config = dict(
    num_hidden_layers=15,
    hidden_size=256,
    num_attention_heads=2,
    num_key_value_heads=2,
    head_dim=128,
    intermediate_size=1024,
    vocab_size=8192,
    hidden_act='gelu',
    norm='layernorm',
    norm_place='pre',
    norm_eps=1e-05,
    positions='rope',
    rope_theta=5800.0,
    rope_fraction=0.25,
    qk_norm=False,
    attn_scale=0.0884,
    bias='qkv',
    tie_word_embeddings=False,
    parallel_block=True,
    init='uniform',
    init_std_qkv=0.0362,
    init_std_o=0.0449,
    init_std_up=0.0518,
    init_std_down=0.0518,
    optimizer='muon_variant',
    learning_rate=0.0115,
    beta1=0.95,
    weight_decay=0.0,
    lr_head=0.0066,
    max_grad_norm=1.0,
    warmup_steps=200,
    schedule='wsd',
    decay_fraction=1.0,
    decay_shape='pow',
    final_lr_fraction=0.0,
    batch_tokens=131072,
    max_seq_len=1024,
    doc_mask=False,
    train_tokens=641100000,
    max_steps=4892,
    dataset='wikipedia_en',
)
Each number is 128 + 32 x the weight over its row's rms, rounded and kept within 0 to 255. Layers, rows and columns count from 0. Numbers have three digits each. The size before them is the row's rms in percent of the matrix's.

# layer 5 MLP down (transposed), 1024x256, rms 0.0519, rows 951-1005, columns 0-127
097:112105081143084096090117122110153082089158157125096175130124133162130086119153151116118160159182115110180138124083101127074164116108111146124084162164077104119156175138173124152118198151165127096126135148082080114113113160140131173123138133151137152067126128106106124092094156164138130064150078123152086152137101193116159132175114137125074160166163094230127060157106135154127078069148
100:124188135151182183186159134082086128094113074114146127128093181137127109179074105072128149093114183122115084145118092105074122105157142133180103159138102115100104230141146117170137157156104092103147087171100108142152166120152135131114122205140083160134117119128139114157070157140090161149165124123156145088064131150086154100116109133079130128138104159116117106132090134132114149186119
085:123155082135102130182120085088098098140163051132098173106145156125055108119166174154153080153108136123130166170149130081140134165163164157097156131148092065069109167096176128104144147154196091133116113126116171111131098123155133153093121150126135057156160132133165168130136196102082081100152148130128199130157120119129123144175130150146182118123093087164125140127145137067106170128122
101:154124074140104114091124195105138077096104170105151167132132092114103147136144160154133181127118117081095118130140113142087186230079152085141192088126138122157156067113142190101125189114079099253106140124169056137055106092122117124080199166155129115103145120118154152136093086208120129174187129053106106130078123126153116108138080156121151122130106084074147127103128119116123137134144
126:134097063100098148193166140131081147172159143125065114119137097147134139152085148115134118142132096103079164116104123117209060135178156152072116067143195122135135153123148121152155069162087073138155083082127143155166149143092152186138134208145171097124135140127121086144165159130085120108095040141150119166144155143128096102139127090166172126158154111125139131162154136127164155126090
099:130124120129139116166135097128111121136057195115154134153122127122073148165125179114094213211169106156098148090122125131081105139141112090101133102057122117094159071136123147191125133107136143132121131068091091149150146111100139120100127152169144119081088121145158143102068181111160052139193124128112187150101156149161163139098102133117109170137116159174127110140091111106094165141167
092:101093150101122154175140156112143147124100106190096128160133111152125153106182112194144097155118113115159108168140136175169135139131150120142203129090097131136118153121157086085127113128131090115076093170070064141102072161113119116168077112058112115165098109161107116107120133126092059130126075083100143137139161059098139100134155106158153206140139235155151122125107112110155057125153
105:157100097168104157131112185177150120071135171132121122180156149109216166113119136155112103150142136087185135118115137185154128153073147118123080113136142135128081103120109150110158099135078129108127122163168077103086136174043079136129116112145138143185089131167128106177125141136129094075155194176137148113121135124138148075119107161070099057145126104116123112147169115127107111152145
086:176094170137182079116164159162098138140120126125017089133168129186138166167168122072109127115102134115135130125153183058160104079161174122131130127191101149142112137112109129166057140156094117168089144159125184048212122112099135113132098066142109082151123124132158112111152107131156084156136106088151199106146122153129138099153107207153136148120139177137088143131141092149106148106080
117:128123118062140144207069116108100166111133114105103109104130118094121102116123107125168190088074146147114106157095142080053122154133175149135176111123171132100153129101113122138188148121097132144088073150142218171139069163104136145159111107054133121087072118124109080220095140195070135135107171170170115147158092100160105135137124135138104195128145121201134110145145133172129082172168
108:077147174081104132128122098111127109166087130131233164180109143153122132130092102131123163130152115144171108157127094225167105128101132109141121176124150128138137096106152150098181074120131104141128155095108129202114133141124160156108012145129130128185158104166140120168080174133162113170161114166181132127118160188159147107167132102125118091129137133170156092102091165157088104125138
089:109212121096096139158125140074144179113036140104130119149143150135107118102146098118130176124050119155143107092130119143102170125131125199132148123060160084079061142176116097110109125108107139134138062124122207109103160147172119161220125162127108078061110105132199159161097139173123129129071153141120134106114113102106177133070109167097126134088079156154140099149187099098168121084166
113:143077078120122128095084130168111137126106050117120109142129148110075074136142172066128121119123187134134126169103102130147167095143141157099148167087169054149123118132099082098191142146133171159133152091088165152171177116154090142150163146112144101151178152149084141129182050091158132092129188141162112095138111152128165155060161171105208175130109160124097120155147145095141123116123
105:173141131121089117092134103155168144158100098157193132167136126132136146132097173100131120122089139096159135153179148127153096083169175157101149135176108146111129150059162162147177173097161047133069102087106104101132125086131168155101154133111191166099152200103128164162108196088163135098141119156078115105120108129148130204144139107091142134114118153157160138096141143116177111181117
104:071082173138149083133104059101143155113201165149070138099089118191139095152139190102107146113149124081172152129129059107142139103090156140179091075106112165131089160110128101069082125136157139155086105084103050119134165146178129171098199072099117154151129103148111098156083177156167065156103129094182133109166112086115149121138125105099132123112129179134127152108127135206127128115124
095:182136068172133140183063151164132096140103127176120116107148094122108176136121113174148150098098072132151111131126168137129154127149132133129170163138109046108109138159119092141107129089100098121141161181082108106165114093066137122110202118177109102142093135171164147086148124221099115117139174128120126084135061115097115112122148178136091129122116139094140114128165128105120109127113
118:196129199139132124147110099171099142166120156155202114168114093096163108080127197088153116123070112119079096154084111171117120120156109126094086089151104085058101139122161147121145161090146112150160119089093092067130114076104158103136103154122112123123107143140175114134137136112132144123123082148147105056154116129094121140125156150184118117185135137101147165150145145097116190149134
106:182131112123047164144166117127177096163138066166076140118157111089121076135159112118124183138111133087164149160165045090152153163111076122128131104102131130154169135126170140110131150142153129115077137107146098139117127114172163105074133117107084168146142153133086130183165098196134149176108127128139117141126080113078165168190157121149105172173176120067099169133139127108194041129156
099:121129075107108113130063125139141132147137137189074148126147153166101102152142107126126178132141149151158155106088156175081165106217123157137159076139115117136117092147139117130105096098166121088105153137117150158161176097181172130113105182176126101095172115102147219134099154085188124100174067086148127153158103148117126090177117143118130122159171076108124123186094120052080114085087
096:114167162113126076154139138101140128131210101111055153087106170167197123103128151154121137134055132104130128111122180184068108142155110133115147125141102170157175139135137109142144122165085138131073139148129110123107121170095106165145075094123133111103133122139160113144137165131145099107176146086132175143109117241138096102083083134133118185165125158163131102135134130065140094117138
101:164074125127164164126131127171047134122079151143104093137135116124169069113124090171149098150151165170067148093130132114128132114123127156156115076077132105117090112128109074095119192158158155217108186162117104113140096132097139120087149126053161136071089155166147155111152131120131087182082138103159120132128129130131141112139122172121099149090138160124109117122104158133130111064136
097:108161135212171111158135129180082149112160114155112133111160024084126138141129171140146092118103117106103098126115055052130146122152107192090160167132087126129165091115165111105107130074147087119148173077135098129131161159147126144106099191149127128086163140134143152198137218087112083107107157194155142093147071111101107114124099142128115153095151086152098120129106127140092201141114
088:138149092142180166125118098117153144116133136132161100104111138110112105084087122056126127101202088138111090122071105111083162091118125115148104119137122082127088120118131090115096137060129137071151160148115170115165136137202176115093188121098123067152112172138155133110091139168073067179103154170115153123156142109161076145097145094133169082155129157131125104130114133200088188135106
079:095115123125097089180201118134152159121108119146143052151111096135106115131063192079150135147090157096138158137051112121086118140098130075091116098102131047124127106145168061121171074071176088060153125112126109128185151068105182162148204111189088139124072131144160132127100118129119061184124094126169126159138134100114142132112122171185079109129182149164119094093142126164143131140120
091:075096091126126086114132097151131142141196115111106101094094141129162122130100175138105089177105139115156071112140123116156166112153087134169119076104114155115100101129145100139145140141054195134069109098127086109156129161111149101125160067106191156102167122121150115130143174125127174100131051192100164124163107157103108131114161069106199134113087112162109114178083124092123069114083
104:118212102135109114129117132154064109121084144099141116134162121124089109142126095124145198149188118173166149130052135089120161116175058104067116090137145077137110125158110079115133150151117083107157140055120080172099060126155132149163157204097075142177167116114138145076140149116109136140121144120215125037121102163148111097160123091110107121113126122043116114104140103171094126135069
088:138148176081114178153115125098057092112133147121125093102149156097090101174088100133133137151056116153092141118070147166100141175141058128163157218145162169121173122090111152198111127147128110105129109202133073066119141135118174098116138187155116170165100122048180145103065116134143075188139105124161152145135082101134157144095147106157147095080169093157107112103096160096167082130185
089:054078140132171131159149147119161144103102175126137159137109107133105092102111117139153091114070113175127127071114133189223144082142107134087135169153144075135201069173131182151149147164124141060140130150141051163107145094145131094103148105180159137128123110111115108044105157144096140136102145106131156119148147128074108141095140084152135110108126158146124101084115209118120038121140
085:178133158184119167141172105159132132113104120166145160102160104189126066094129188136171077124124160106107151062118117087164144078105139081097128116186198129137130099125124171127122103173153118132159142126180129070121108172132186139131076137071107105131177113091117140083062103176077110115057121102147166140141137138140125128100178148099134109166110081117130155063155109151144161166129
097:144103126097158183153124223145177129123100129093169093182163097092217186096108171160153104162138198104137162054168143098094113134150141066111182124172068125113101157085102126140103108108153173188104093100144138109159167134120117128118163138138119150101131112110123151137141172114141094092106125180156120108126149117058065133064116134137104126141104101130222177078161104093157202107099
099:062139107139123156119134145135179146117151179168103111106178114128148095166131071075132134125047078120092141148100101113136117100105115145069143102114113134166111098132078129225114144143071141163032144134095160159129149160138079169132161140124123090152114058121111169122097128168131136119134147113120131122185154096083111103079144132102134127122122111073124144139146143142095158086156
099:117150118188132134191140201109115109139150144127120127125110068091115146082111096141169060146159140118105128113139148114088119172143108112127141137127117141109101094112147139144077141077159146181130126172130200107150128079140111124045131053158146154084074084135136150152153097119161183169126113077107161142116168155141194129081121104099153186129096156146130102144104200137134116096102
099:088134099126123075113132115141132145169132149107193159200139102116175208111161104126096118179068193050106170156136175124105183197098127165144119128121130148170102141173121104121147098043103124100087075163075125071173098120151137118210097202147123104130146169110096086103137163145179130099149161106086178067101090109114144050116124173097095142139158075151163154118102124148137116178137
108:069139155086144133115172070116095115108131097078145102107138166123103155131140194144126152160139148193169140162144111124129123194137119153072112067102129088116193075109094088144192171095155108134125112117140110163070140186130222150103039147185174154118142099123135141197125172137124103147181115123125109137178131150131132072135118134095156171149105093135210131150163099094176068083096
098:142192111125140093137141143146115069156147113112174179128169094129097093151103093096190072180128190146104111072094085121108096117158169109106113097115144097109214140115136101128129142157188145105105132184156128053177089109141098068112170144089135139150135131170178148085168103107104104134120093100135119115201085101096129117153160129137164121168079122130064155136121098126106158125104
100:129175074155083131108118128207109124061126125179151142165061168072105179146064115105169071154116135092097123057114137099135094138227184104141111117167082118122139081115135175181131128134057109089116177168161174124122176120129178124148085161091082085166197133121194111174141116192154147090117135149070130157112095109120119157116150146126102088103114070146113170118212203104134149144105
097:084154103113115141128131132107133131155184138187129107108111159110125134107088115129081192093128125100127162091122169168132113184128131147065154164167139130104165118126147091178121102154129106124075156067117068088099124113164106188181108161111172086079136133184011194128177115130169168187109140095141131157129115126132000109100060124122149103130130135166068135160195155168117115143104
094:131098144081190134137103119165098099138112147142121127130144145175094118137135063148124121138038110194114129185122150142169118167057139134135109175134102137125131142171117104160092157154109131097125191102097075130125146128150044083165163121091085090130120203106078111133157134167119149119064142125155042126218111132120096137141044118101162172165116111085091123106084090123105127121152
081:135113104101163148066089152092110125098117149125150127074138135126091121167125159097080095140108119103105121116157108122122162128155152096130104187189169111136162149119157088087076130122117183142145155160125166117153095132173113107126136102109135127039174157125160117109103125126149099160097131160148111107150139153116149126182102133130126134086038128143159063092085135153171127169138
090:133159143105182106125107183138135161115153123067154143075136103147101089149098135076144079121131151134109136138103101146199130107173157106133133060167102172122170097139151081157126124123133065130112118159138129143139219160112125133150107109140089164069135161069126092108116098110128127157098103156159096095185100124132143102157168123138171125145115096121106121221104135095154101105087
104:142143123148131152083197111091123126130139141142123145113155119114178076160135090157139204115122182054149127122096139138107078173136144114170119144135180169118080104156198116124125112150118088075076158111131141164088119143108161190064117117128158149121134129101131128128147131145168109142095098067117094161134131107091113081140106144152102175109144110163147093090087148163176077114098
106:164145058194083190161149158151127113119161101180151170107163152144132093106134061104163159047148129131105124148172158129095105126172032081136158145125111086090140174134184198145129112189154138103068159153098154087080156147175141094142072130124118086124129160149159109167081135120088122094085122127067083129159101122136122094168115120143144114167098112145199146140097116144098134168116
092:176119131124139109139143128108179128112172163194176174130109114119108115137128130082102110130115150111083134154100129161119176113082140068156177095099122095084121141156134124125138087051133177131141117125173129120081139177104105148133182124150127114126073129113114114123044108141119086141110068168118118142118122136163127103087103085124120185090144127138154153165108069125170118108214
091:133117129096143106165116068113138103125172110099114122179167098112195086146085086060145185105109121101156147111121208132127122107107114133125113161081168085101114137135109130145179116120152196100186143121145139079083081147101138098139049130122166137147105182168156164135099113117159119103089138158123130168141136146155103127166087077172202127084160111195124098044152148143052106105111
103:137158144172125175155123105108186142162172112100085090110155120171117164139130159117133112167169166098144152178116133057143192110125152167134154145209082102154131159134145145139127087129116110107142165135120145169112072148153172092066137121109110125158146099120076148096161167138122168128165114158115154110125108132136083098151156147107110199150092107116086129093152083127122102176074
102:093137082134122129126085085145150112103085071132085090163130103125101129067109093105098161117113128170151083105093164158139158115090129175114131081165159154163052104170084148136120052142099130148144141108044128130105144129157170178160220126083134104108122142101099139110118054125149110074173168161111116105144123098164150206127145149155127142099113120152151138121089124125126110180146
096:182142145142180153090139104097150131192097162108147160089074133144169127136176147153176108150128148116087137156133109111143091163118149070140137073140196121113131075111141084121155117167130128150082104112155061101069151058071127097117132139118240151097121137114140154069131051129161109098081168126136103075116104137120133096093181103182095109155110124095117132154154121131080137093060
090:131127149149159100099194119107149119071131078089136141132159104155057115153118135154168086199152124110160133130117204175141139126127069127092126171099105090122136141119128167197122117088208123126150124141134074142116116060139155104178086114121112123115100104167149068135105130114097153152182149149140127130187113151142130170128077085131140112165089125144165098148086102121104155128106
086:116141120172128172182089117168122091105058171162112152109125177169054119089151101142073103138134134108074139114157109082141116112085126116169105081111123158168155145094095075135184151117144106140191146153188060159161145132068106110128121181160131117123139125158146072158113182141083114096089107151089133112104154125154115138117120073134068155141101099149129146139178113100112130144117
108:108095131153080121119132135082173158175181115179182130086135086100103128104107109161170077128143120107138149089137160108140077116132068141137103117185130143119149118085132154115099138114098129151077091164127133145094098155160122085128098148174133172133127124172142181113157118067130136102103159153146112042059175151154137157196168116134147092194153116172130209130119129059098124107059
101:162042099118137121142160134131132154144107165091146099145173102132184136178151078144145153153105144139114135127062136155150145132171145110140159081143109099113126087121131064120147164089148127096133147139101132165086162146136067113146076135189079136150173070147111129181112154136084121141108169151143095101105104123115054115129134160092129159153113146116143153167150096137144166111071
091:098162120099155138165111129119154149133077100165143160147124138163117159131085111169080137152114102136121100154209138147181127157129089133133110105116071160142161161118156155088144139148130126093080114141179140097107139116127142165098121143114130052136108145144162157131158117171129118080148106132127132150109100160145155167152127099098168172126157120080142142115153104181177142127144
098:153183161116170131100072173152137181136168181118124110172098095138126114174088113143199095145111142119080093134192092064119107104106099069127135124145126089178076129149091131140151147201128137193107116105125082133132069125163120123131158109110130138077092148161196105138108157123118187157154131125166122100131195135159102119141159140158156111099125092128031115147138117123104141133107
087:139113147150165163120159086155161149140126101165117127183130126099124086079186067128118096086137101053132104075095099129146182090104124107102070109118130172163148137123074075133087132161067186098124140080095092152105173068126094173066191138094171106104098125169156144088144138098111133119066082107146089151127116104126107153135146145076159143100160139088177113106200119150179119128071
082:090158135101142157140100089109113103162208136198151163127098150124143146130103133086089102149062122105115124127096083133119118121151097135077163051148094153131138165148108094162167088106140144154159148154149086119127091085142120099158149121130092184085167130149134080069123084151143124079171086154139081123035123110159115184160154090128160128114110109138112137104093112100167157147170
# layer 5 MLP up, 1024x256, rms 0.0518, rows 952-1005, columns 0-127
101:110124115151135109109140159128145066114127074138109109144199171154110091114084147156128080081114078144133114133104101116126116179157163150113187156129088141096110132151077153080133037136177153196115155122098125143112148103090109092145120119142113130163107094183186115123164125074155067140156074136113238131129194171109083097120150118131116124093126086115117066131130128132110125124115
090:093144140129156073129157160181141151141113150097167100138110165155127143125129139141114132160056119131133116121130124135136151142130175104192130143118163127126179110156093135165153122087053139134150096123158129171151186153122074066135148162070222211098163129121116083134143163137151141150113088126104132081124178087110094137135143104126172131101163051090162153118145110192121168119100
101:103104121128138134136155189118131133195063175184131097103159091157140118160183141090173116151190137152110128130124147150105130133161211132142180071111100062120135129131121124117107095127148102167075073135108104166157119099116066088135094151140155164142082131096128111127150048094131143127131147182120085133117133149059159139146131084188126124150132162133076098141087131199113148129121
110:129110133106118121231198158113183056164080097114122088131097127133109130174133171136155080102147161155124083068127161130165132120187115139143171129160133066095124176137111132185076072094150061128159118133162162133181185082143158124155126140124129124170121167073128146079126130117067144148138104192160095167110177160113078131157166104164138105103148119140127100164143106120145178143129
098:164161135095121171149127065101102123167121133149126157091161139073152132108229203119139131097147112118158096073162124092082188080148152081086137078112129119101121076139087156118129089178162190160129101144158149143129161079137164119118091100089081120126147105163176106155160081140142089121173067112116163098156127151121110127127133153169135097085170080136124080090114133151128159117133
100:141129064067113134152128123142186131173163202130195103127128114090129124162083120142154121140187107149165115094139080145117091142127115083196139169154102068103109153116152145136146152099185093105098155075199165187105108123106080102120117163143157192065140174122093124125138125157116133082090127181124104156119155212135124168149072105106076129160114082144131103125082152134142119073127
112:114139110133106110154140079110091086152143140181116133131140097122158202133145113151170069116218111185188096079085071121102183141117127116137146099131078097173125097152127168110121140094137180145091114131114118115176088132168099171168163138069097116081158120098157178082108131143104186183113149152148103137161112080141128132177188147122113139104100106185099127109118125098114184116166
087:148095099129137110155096089142155106146192122136113155060174138130095165172122114101107117090070144101156157079082145132153047118143153142096094143129072090105128111090126124134205077176199113083144089118114127138087159133185130105080143109082127074147132102149159108094178102156152065105110189153156107150177091140096112149125158125148130109172119151132122156152098158087120064137120
104:092107085131105169135089114090099132098155117143163119040092134111036206133126107098162153088152087148112142086132137203124163120152164158098160128123145104140156126107052152142134123120100076134129086160150163147098132144096104184187090069108103146158126092107146156156157111220091106125081120170150136158152097115173134136118121152130112162146165081163088064158171114192111083140183
104:125157155179084152114121189084102127088107142115154065127138095071063145130134140127082136144097143162153128135120111115119075174152114137126160138146120090145114113140085078118148134145160088141160099144139100163143099072125147093115058148079102177127150109142095172150102124187142136165109151137140182074167163158038110162139150092153123176122124115182165120121147118205070121129137
096:182114150139105151088121149141101042115193098110160112124193097099143155117086110185130095158189102106135096153157125082187127060139109077089082093158141134212104123186157139090089123081136083094166116174102077173137150111086110147089154144139131183137163087148060100113117113105152117092148125124131063108093123097145163185153126134124124160193150132117133152162117143210076173138129
107:135152130152127119067101124058218057123118162167180105192160154112216113148081174157085134115146119092074090173139154074085184095119171165139113135105090112104073120168163127135105158105112157163158101100143175097138116160109127093164149142124112143170138133163102108150090159121117108135157157106092187082129124112102106111068125062123085117110081128173163137096104198126143130165135
105:150152155104123147163137094145090109099108124167154130177135160072139160140101068086134141130171106099136129133094153154091131117157165187174118088130148123122111168117162093144144149106165059137126156105180139155128210095116182109119137090080089128126120119107120131071121160102109138100124116157065159146157154163186130184170166156049133039139128110056163149061159125112139126155146
099:152141139127139132086128109127153152082120091086174154154153083148166126125180143122118145094105124087057103123128093098170152158134097146147143134119169123182113190149098115133142135131063127137104158164092137147124164148117134139049135170110098130154111178134156144121099130137091158133080160167108142120119152109113139109123117203094116099068104106126153088051148101164149089094109
101:120160127123156134154073114103081179139099058118146120123087137162144113165117191116147180082145090178093126117115151119150097133161068115069078108120107158134105162121141124142148188203170096107152126144135156119183154126081097110125079176229084160077123151203163135166178117146087131082082159165065099152138124091127145153120100155112097159199124161112123111118177167067151090155084
111:146192149096072144134131094126133144119121084206173175151151112128147096083160164130130106132082118225122120107137151118117163128188113114137126143173163101123158151069133188128161145167129130117088128140214109116129127116111163121143086167085088124105163118107121113118189120104167137134050083161139136152158084124114114174114137125136114088157120142077136135121131095151208077142111
105:146120122100200187104101130098108109148121168117145160161130172131074128149182116209045160112058163146119164156153144121145166133115161164137148071146079073145179103127201113133175136134159109150110201147115130159117158097153154184086117179056151100112103088144126090099109138172074132104130101095100131134112105129202116132152113129155121170160122126094092145125123122086180149124075
098:111130154067167130076074170089132197159194136106149116109141121083125143109142158183138091152207092142139120132155067220124125109147111216192185084110130106095157098125182143137079116116132078133136147101106130144134166133167103102168096166139142163099170127107106148070109104117119129118119127060151120156174091092102127143151157135149109089110135148178125178138074177172120075118090
103:089140165195081130143143139123124100134155116071167102117121146117102104138137112152114109154137080107074117145149110104110164123085153083055133125124129127088064146115129150132108116144174113120139146142129168135148109092107161134182147138138140203144094127125120120145139144085167155150087112148070121189064162106158148138181150105128098058159164079050153091154142085114119158150150
098:188115204183127144143123163112118119144144095119126102170117035169101132158161108122133116141151130146122104182092092064090123184120197153154126094117146078114147098243095177132131126098134146100137125140088146075149078086167113140142090094153066117155166121076106086129152092094120137126206089124110130104134197083142089119105170109150135099122135128105164130088112150159168183131147
099:108153171087140135085091115128164126091156130099125090168091185116090141165111058150112167093160113138153149115117173130093106179093117169135096102170093093116161182141124197151128186138147156136131095158131170124104179089172151135191105139150115104167121147099123051128110097101116130116102152137095120111149161083133135097099161124098122056139096101150133135140098156144166119129113
102:169147117158098163110119131097141098087146125097155131129135105102144190111127116112096219072135122166160099102164094088095164093141172168131114092118141115135093129030082185104133097185131176108108162148119136133084142104156120117142098124168139115116118129174125123096133142152176123145201116188103098101108083199088153107164114187168116134137094126118077080093085115139164173156159
086:098135157145166120129096140150113106114143118152107160091087117068181104086181070155122122182140150185148049109173115180164106133153082153156151116142108162133106155123103157185084164192085104180137128129169108088064102167136131107139112149108178116154180112112137077111129128084148175084106141148135124080150125136140116169139117140070164182122087117108143156118090149076174137090112
093:138160143138106128126099124130124146139113121136100111172162100108071133141112099133089165139082134144095182185129080158115088138067180125092149214111130121147145147170120127168074153048127136166190108165162147102097154119109102143139097081132094156133112113108149136099112059144140129122120150088117097143089142104160176135096116123134151101147217124080185102119162093167085124161174
104:132118182148108130103127121129141104098127098138141156137116163154146130112160095168064135141039171133128105147101191156154198182108154114146150049169130132108143074182112058071114122113171164148118132129118146172082115124173142131115119139147094177104151094057087157114169079149113189167115101127164136116059107139148150148081122084147163090105054118068170100115130128101158093161113
094:165093051114097067150144104120189127099104084147103096115103123123097177153143193154085118117116143094140147099111170081148181075126156174118123040131106080181095189083132128089181105117165143111142140071150180098136097140159120136168131089134118113062096154169084121131160165157177123138161101157139128081134163168105125145154100159118158117160112155071097129200156051143101121127089
088:136136146173123089138151148188111134099121114157158114096161130134106142086138107146187115146115134066139147150131087129130097171139117119151130111126183104096048167083104077114131113144207101111145100126112181129124067152113090142137172163120155130105098102117099141166078099160163109120108117148161131118145116102122197081191193120130137101183120111126057132162144072170157094159098
093:057149147089135039151133110129141133194153146069112135179132058096171154150095108110110138067146113134165100101140134143059116105114138124113123083132097088165138124113088095130107142131137162099145131118122127155181144117140110126093193096217155130178139129132160109122191175082139106099171072156119108142117101179101137172163139160155098075102134104107139158109095151078142085172132
100:149178162140117120132110129089135089129144144086144120121109072106150130152118105063073130100110080035158150149126117150115145137132095119060094079121142080112123074136105138114170137138114016146170155115119088190138127169122091162142140132122122157121159201123141110090122126077076130133110157154089116153207132116145147202129118188155143188147160129103163117149165095171106176140171
095:094130115126147166123133171080142143139078143126138171129139082131102066097119110178131134155129104114144091178138096100035106128144113121182148171124174125158170097101118210091168089111150068152195079171122077100113126084144143114107151178110089144112145130091125134126182122137089123077145119101107078125131107067098031072109142096142125115149154157098110121134222187105096071141096
104:127104171160138175181146111105116164166122083109100140137102182120196117136160140097156159100152105082123122199112173088154057140088128123098093069135151143180137124129102149174122109133148062116120126104100117111077154103134137116187111117086136090112105160121109190106095154120102184111109142183115094147138108095141115140060184159128185161120161102165096143088112147122032099138135
100:080128103124134149136160127118164100162116077201177145150138118114096150189117093149139092087120126151137121132034188127128114084148069101123140088151184126134109156123108158146084181147134097076107090096074173099023130147134104079183144110135146190139111087160116153127139120163128099122100149109151158110155098136122143142176125143150051080069110088136071078119114146107100067144128
101:171109113045112130061111146108132143101141105189134132086135092088164123117137161108127122124112115085083110118164118160099130182170115080131136064176129126156136122124127161140145152174092068112127102193135112089123167150178152111086145084123128133145128145111098089125167170166166093118160140135082102135146094141126203127090129199102121114129139112142109110141182097168128113147157
103:089116135131083156149129131080152136096140139122156071137145126124140128122156145130111153167119140139183124121135223152169143136097142127088105096117140086155152115035200164063193084156108110173185108133178168155113049148157161132135015146184124137113141126149143071175126110159123174102127103141153122126096142154095150128105095154115051104083099122100164132167142090110174144110111
107:095111190135143056104116098058130131204108132090133125037146149157127134108182123131188145102131121124173084178133151115160093079159136147073128104142135117168094162125117172109101125133148123113188153087086077119151096108097060144121116131163147159164158146131159168126193123115128109094121111124106085169161167166113162173097108107179102164197136096136162121197114132179097078165135
104:144142089115159110132144183112145096159112101134156074108141115102145097162133111149103115136135113117099115086153115162171109095096127102157117073065130134085085090078132143083135128171138125178084156152149151098136110097224111093131099255171141135078184138081136132126108098142025063110166116168128104217094154136135085098108148183158118133092158144113063142098102205137121156084135
093:198150176172126083142115118136125120166124059158141073120078129094105103107169145108153163099136113132144130146136066137078078091136121140097154155109143117198207113157099190170195100096128101149123192107083058133166130121159131155108122142114148178126103099116196220171103153136129137127146134163131121138085082144094144109124169122112124122141084108098120105102162191120140097136072
080:089119137097063118191164144134153132142160087149103144137121127079147144084123090146125105104129114156094146144106129103158058123121130124147138138093134178101068149101073154167187084119170089143159121069140079130161143145125125123137108131137099208176078086137109104124144122075140132118146166122116175113125100109141130134117103128122122110148222152130134183144143100140086132104135
099:136104163128122110147119165139130083113152090171137124117099139133148124081150038156060201060140122104174143141113134125157076123081148143098161137087133116135159090161139154106150157131149165103156154146118166104141136130116127112075107105152161076162172101170171127112125159145139135076133184099162079134150087187108126078134143137100103176141107196132104118018141136168130155167211
103:102139103120127141136094157136162135153056181154161122121166082119126166152124061111111158085107049098078082178118128125156100117121143147151213122166113068184133096079169100096146117139132130134154106114078132103101136141146131115120114207113188157111103165084133121159109138123152153172098148153161098094134101123091091114124150156096115161133108160156152129129158146133159114105135
106:156223157122106154130147135108114098153160113152160100121157112158165211174109102140155184116136126193139122086105097152080074152110135132160105137124097119105138115121118141158138131162163078126143064132108133141086102127110150087122130118137134143128133139142120146115072122153056112145131130095137151084135156160117166187183146172139123170114125138132133083132099118091128144140125
098:131168128087184103135084083128081164127057102122135136133156127115146090189147128167129183094130115111159140136117110100201120129139125158101144102169173109164084143113153181106207152151104128093113134148141132148107163147101130113128127147096123169145146189134109094112178131121119110158184161122207064088101180122097088137139163110042104107097100141100096086136170121202101158081186
091:178122143134133147137164156148085102120100132126105118079061129119079127128122136187120102162159090157128093154128060053152133197121126111183097100128087162119074138104165100070098129133092083104082108143126132146129150113182153105132221139149131129145175092137110121126174153145106148160149141145126173128090085144135112107141113154083093145176102151058131100185093083119180151172166
101:111120081152171131137152132185167136113119079112128114116141105149108139115097153110106199141139141131156151138111146095124129121133193139123135110173077098162135174110117129087159096129184100122120086137077123166118103140169158109082099139109151119065111170109108182070133133171102128171096104168088111180076125106113183118122134132089089104165156111082134148117150177116162171082135
103:122121143131120173115142140115033095132118163121160153109115161068196134127064149180129085093164092091096125154181115142048128168198128110161104119171108089104156116157139114098130126124099105162197119187107147171141103153127163152101121134120127155113138093134107090138176115131143148157154148149159164097134159110113124163131119091179101090136115131076099170123159128146076153134085
094:108085093086175149164111141143177077131138019132183095201153096130146078102134125123114110095069160129125081112154168125129127145141117168177105114082135130179075132113067096187143109096134140174120190119112135161145122161178111143127180092130151102098185209092054124176169162088068106090138103158099095152163177114108157135152145137125168140158101152161131120133073064126064138097169
092:077168187128122165090118100164134110115113118180145196124114094095142068154144174106105106074143163125089113120125044112103137112136132143186130066120144114101121101143159156133122140130083129116100137152130130080081152184181083098069167104159087099159139205124091153116145115136203112085131142110157138081082142070161148120156156178102125135132181108087143108092132166158199094168167
090:161179164137089120106165154145157075155111110088130126201146074123138178166168138101205163085106131160212081132084112148165151114161128124066141121153116134151148116146122131137061090109094156192117123129131149156111079104159119172164125117086099184141127116103145109085177085135137113125146102128136187166152102173139160072138184111134173111135163150108182084111117108143167122055092
102:137176104111174148147148172079110052096121123143185108148142159109140117126133139166153135137106163153117111129101125129046131097110074176211105036154107054104197081156126096164181122097105147119139154124063081136135159108076108146100181125135172146171162093129056084101088084149164098124145057104102070114145069111080183131132147189137080106091102091134081128134103109108111119141125
103:133088169162104129124098141080108082119128068182142155113079127129079121081148145106111131110182088113133097126143148190110130149160116150159073084150141114196118166119111098097171158151119120148130072150099133152146109153177116153139126199171137123072056112142190105126121146136106081095139190098111119120089165069166085130166084153152148108074136068115171121098109126054139137142111
098:130188150089134130173144141117121147136115098104156140111131109140067113096157171123128122095146077123156094159118137123185125173098128116113116121109138075136156122158106119127146080146119160105159148217114102186151092142093124139125111171113173222142136119184082159102093016071096072134131141150112112092068162132083155131182062202136080099161038128127161146141120116127128103087128
099:112112136074105115132119151161145135152126090105141135102131137186108139067128094119116149133130158230168095145189059119129156149129103107068102107099088145100184129142133124132122124093177146158195147119087160144076129162134159168173126188105141112171145120146086118099164106146119075136084152149106084153052069094131170136130188104104137179136046143127169164095120104166145148168136
090:114157110168090076131115186098075145098168139118102111123189168179138155174077171198142198113107135156158141146138112068114107140152163058141214097084136133089146088135161153105153086089137058116104134184123153073140126117150108094144090085141069171126141129114121135160130108114072145126137121140144104131135160198145136131154120094150079149122172114103128174101102118144103116169188
088:139033069132111077175184123117116138102080111072085115145127126101135145124112183150181198082205191123128150161138118085133184138103181143170080170106163149142120130116172116105100164147138126153075127081118117112116138097136121112150085077136120123111110154116150160175168189145141122142109122125087153121227160149120138091120084143118053141144142171120088161147128136199106089109119